Weights of a small transformer language model.
Size: 13 layers, 4 heads of 64, MLP 1024 GELU.
Training: a variant of Muon for these matrices, 745M tokens, 11365 steps.
Each number is 500 + 40 x the weight over its row's rms, rounded and kept within 0 to 999. Layers, rows and columns count from 0. Numbers have three digits each. The size before them is the row's rms in percent of the matrix's.

# layer 4 MLP down (transposed), 1024x256, rms 0.259, rows 215-225, columns 128-255
132:535607505521483489509489579502483506518423465555522501489473469488474477517459481420479490518423550585468497452483467424528610458534438421464473516503515531486472495595484464516512555484452494461490445555393595526522567509549546525568440588468530569438448519497527529483454516475496491494506450437546404489476452494496432491487481434480455467513464464498510492514520531523512496485547
101:528419545547596448512533502447548473507587574559500500493489432451506494490478466477561451466486462492492511461540508479501585504534526522553516516554500499483507546583441492518536454538488542463512523621458510551523412522487448549554538506514480546574469509487520555429458495457591467469427485456476551468513483518557516465540472509444587549577477446492460440460502524479556507483512
102:474464471506548445461549516465469478519496491527493542549524501518464474580464439490462445547547499471542557506443500529463482511432517484484517598515498504530555545517488565526512438495410602542531507454476515484479508517506480505498449526545500468509480511469554463503384464496492456488497455455569465476489461558575393485500537484520468499460461516450502402437515532489451489513577
091:519524537431429466534476509496526542473517455530587545474551475473527527523444500478574524508493531510588502586478565546478485537534508481459496502547492519479534485497496493534492546509533444455521487422555545478544482559528460592562495479545485470477478499518490493433466427497534402483496490520454523538395516489502521462449528553525464508509467466510500553420538510566475445500472
102:486517417519513450463555453492483586495571546521485550556494544465461434518519402472509502516515523379505592470456537454492481524558506519517535544503515525554541449596503460498473541516494587466439545436609509400505525478530536482476453470525440520473482481532492412437487462479497519512477444499487517512521502463433483495515499553461519564531487487473460511495528551483518478508532
100:528511492549544565566508506557536457482423514478457506460523564511517512515536585464449523500515560620468433550519467534469522460439557462494447458494490441433533490542551462562528516493490530457520493497438521476492472446507562518464488476555394470583497558475502441491467443521520458512541494465545492489448424472556542582500547506521496558457389478514581529535522519490469406577509
084:507521495543497463532537507507450483525442514505485537484469557492506490464505514548581475563481520522464521505481477456483520544515540496540543541457468499517555564498511518524545448479475530492542433606509625522448479510523497491474442515506470474478567506502557519490543515528497524529495555532495479574569488517502418499529452509520500458505474545528515457538504499550493383517514
115:516518552565454506562510532520554457514554513527446510533476495527436494449564445390470464447479474488514492448539514523534499502538497587499522465481473469546512519473502481499482555546508424480566451500354554464513517510468488469501542515537467478445471490580481631494491456461502517470478421485447552559487519472483501467557441577442517557477517490475507583534472497575441444476523
103:543464506514547525476465541449522466485454439489466482469505485464566548440538558535476584540507494465521540536468495438462439424455539460560551451527590490534423468473499445434500520477479475540467527544539490508493468519533528436434520491513464491484486454437530521421537552518511475581535553455570544503526509510446509507545507432518451534556594472517480473533538597499461498489529
098:500430534502532436585469471470436455421527521525506500498485597540461419487490532452481502498553484518498502532484413546496540531439470489517493460441542454581524458516477536509537467535522507501496531505482438507489545477540508545493507427547480491535491529538579504477498481468500491441414504507485570561501468578560512469510434585493488517410515476468490516497533443444516542521540
098:636579516485556478397526488584525500514506607530508520533584458480549453399497450530540555505465492450484528532456513533516478475478541466546502539471493495463536537489509460498495468453508481450547416563539463452442482448543515500525524511541455465512507547478540522491506448430481518488485538557554578425537455495500520508547478465486555431510499496498482488536511480514475470500510
# layer 4 MLP up, 1024x256, rms 0.331, rows 216-226, columns 128-255
101:499459459501493502479430487532503550486528492466465522531515447469489509481549423469452560428479506513419474532456493499415511521508516539503412618491567477439544553528523478513476475455564520503517492507573512532497476502480448580450487519468513570467482537543497521501449509459463467517456559403509510520496442417527483488528490513563510430485504542468465562612535565521527503472484
095:490510527491520451562556426430532493465503474534413506489557529447496478492513481459496494517494484484495510465520431502484574526520483368511544472536521512441484492467547536549488509557441541487594464470483502603480500522531495439532497523567496472446446481503559545505434473491496489504497477499511517515527549519596511430550444419546540459460449461496518401410426559484549508470499
090:517396523528481532460504521477420429466536503460476524472540496427475518473436404551533491545518577459441425534509519480507518462489456575514546504525578496463455461470578517511545458493558488498504421500527513514525487480547466492479488500523502518575516451522485434508508427531572455539439439504519425497526471424541532488603519505529520557550532593544473504476409449510485490469515
109:482572468522495472444474554482537485419485488507595578473557513487458504543450432466493518510456529367503518605495523445495481522541415534482507495557494456520420512535477481608518558501540553502483568457477463542479480478507545533498507473534487502444430524502466490498497448505521488464516493508467520467526534447476489477432447538550520412523580485564514488472568569506432490505511
095:522593495485493451461564449480486534476491525498568561498510475454472543554471475446515524463472466531455465531550605492536518538526521489525422520471545503539494499476559494451528518554517550373462498529476446449545579490499590505519524418553474509439530428480502463467470488569519516624485541483509457505477531500544481495517511516471500521511502534490482507475469524440536501481437
092:505476465553563519508519487545478505485541553521476529645484539519420516573549471570487462490558448491505528533569468455514406457494500438476542479488495491508453422467435499553495457537551457543512510500557473425553501493523478485532493457521488533496427508446477514517480450633477511397435505537504484512520538488524431479490471525457482550553489486533547507428509472485443563463506
103:567530537558471542528500470581516435487453490483408537574532511542430578477503496464486489439572427504523460415431552547502567545483454436450483507502532449542479522461544453509533531495475487499558489517480494552456514556501493493427512520544444499424469462542478565495515495522480492485450485502504596500516527506493503515509474550544534551452520478532480550541438501540415472560476
100:490484488537531507458441457493501458512532559513543559465495489527558531572475531559504503461509487569548547530481496433481568466487551436488469483487514505449527475508469483602574578526529518488517507477533484503467469504448545509478497528511499538443431510429495521474500455544506456505516493519497445459485490535486493460535430529531550446513493572510439449527534483491510457436473
097:547422557500457463500516485446531544432498557481520468556573513533538548540428504538481542440545500525476499445528530426540457526516538580487475518580521494497461466496519485532513512503560550488480478471490488465490481542507512488468519469509525522481455536517457499511494468563488510500465506583475471523483482521504507444507502505453432543453529498531478384500523477564509560458459
101:442477497485539518443555513479500582520567528489560429464515468517494569578496475451597480479505537505515473601488517481449461584461493465517505510480526550445447498496504434472538489519431472479455510565475502485468462457444542524509505523475405522508583427529552489491502467469471422477487554556497544483503464462501489575562481393461527484479511547475470523539538514490500427459512
108:551548436549470511504466482428532450457477521498516501546520499503494476479575512515501503531477531462445473514506530538480505495468512589512534462525402532476476550458542529531444508445465557483462591550459517496502488522518490459386474508534475510563435507470446487476571478509490511539479546565517505551477397525460469473451544504441478540514506523461407507472522477487470540491483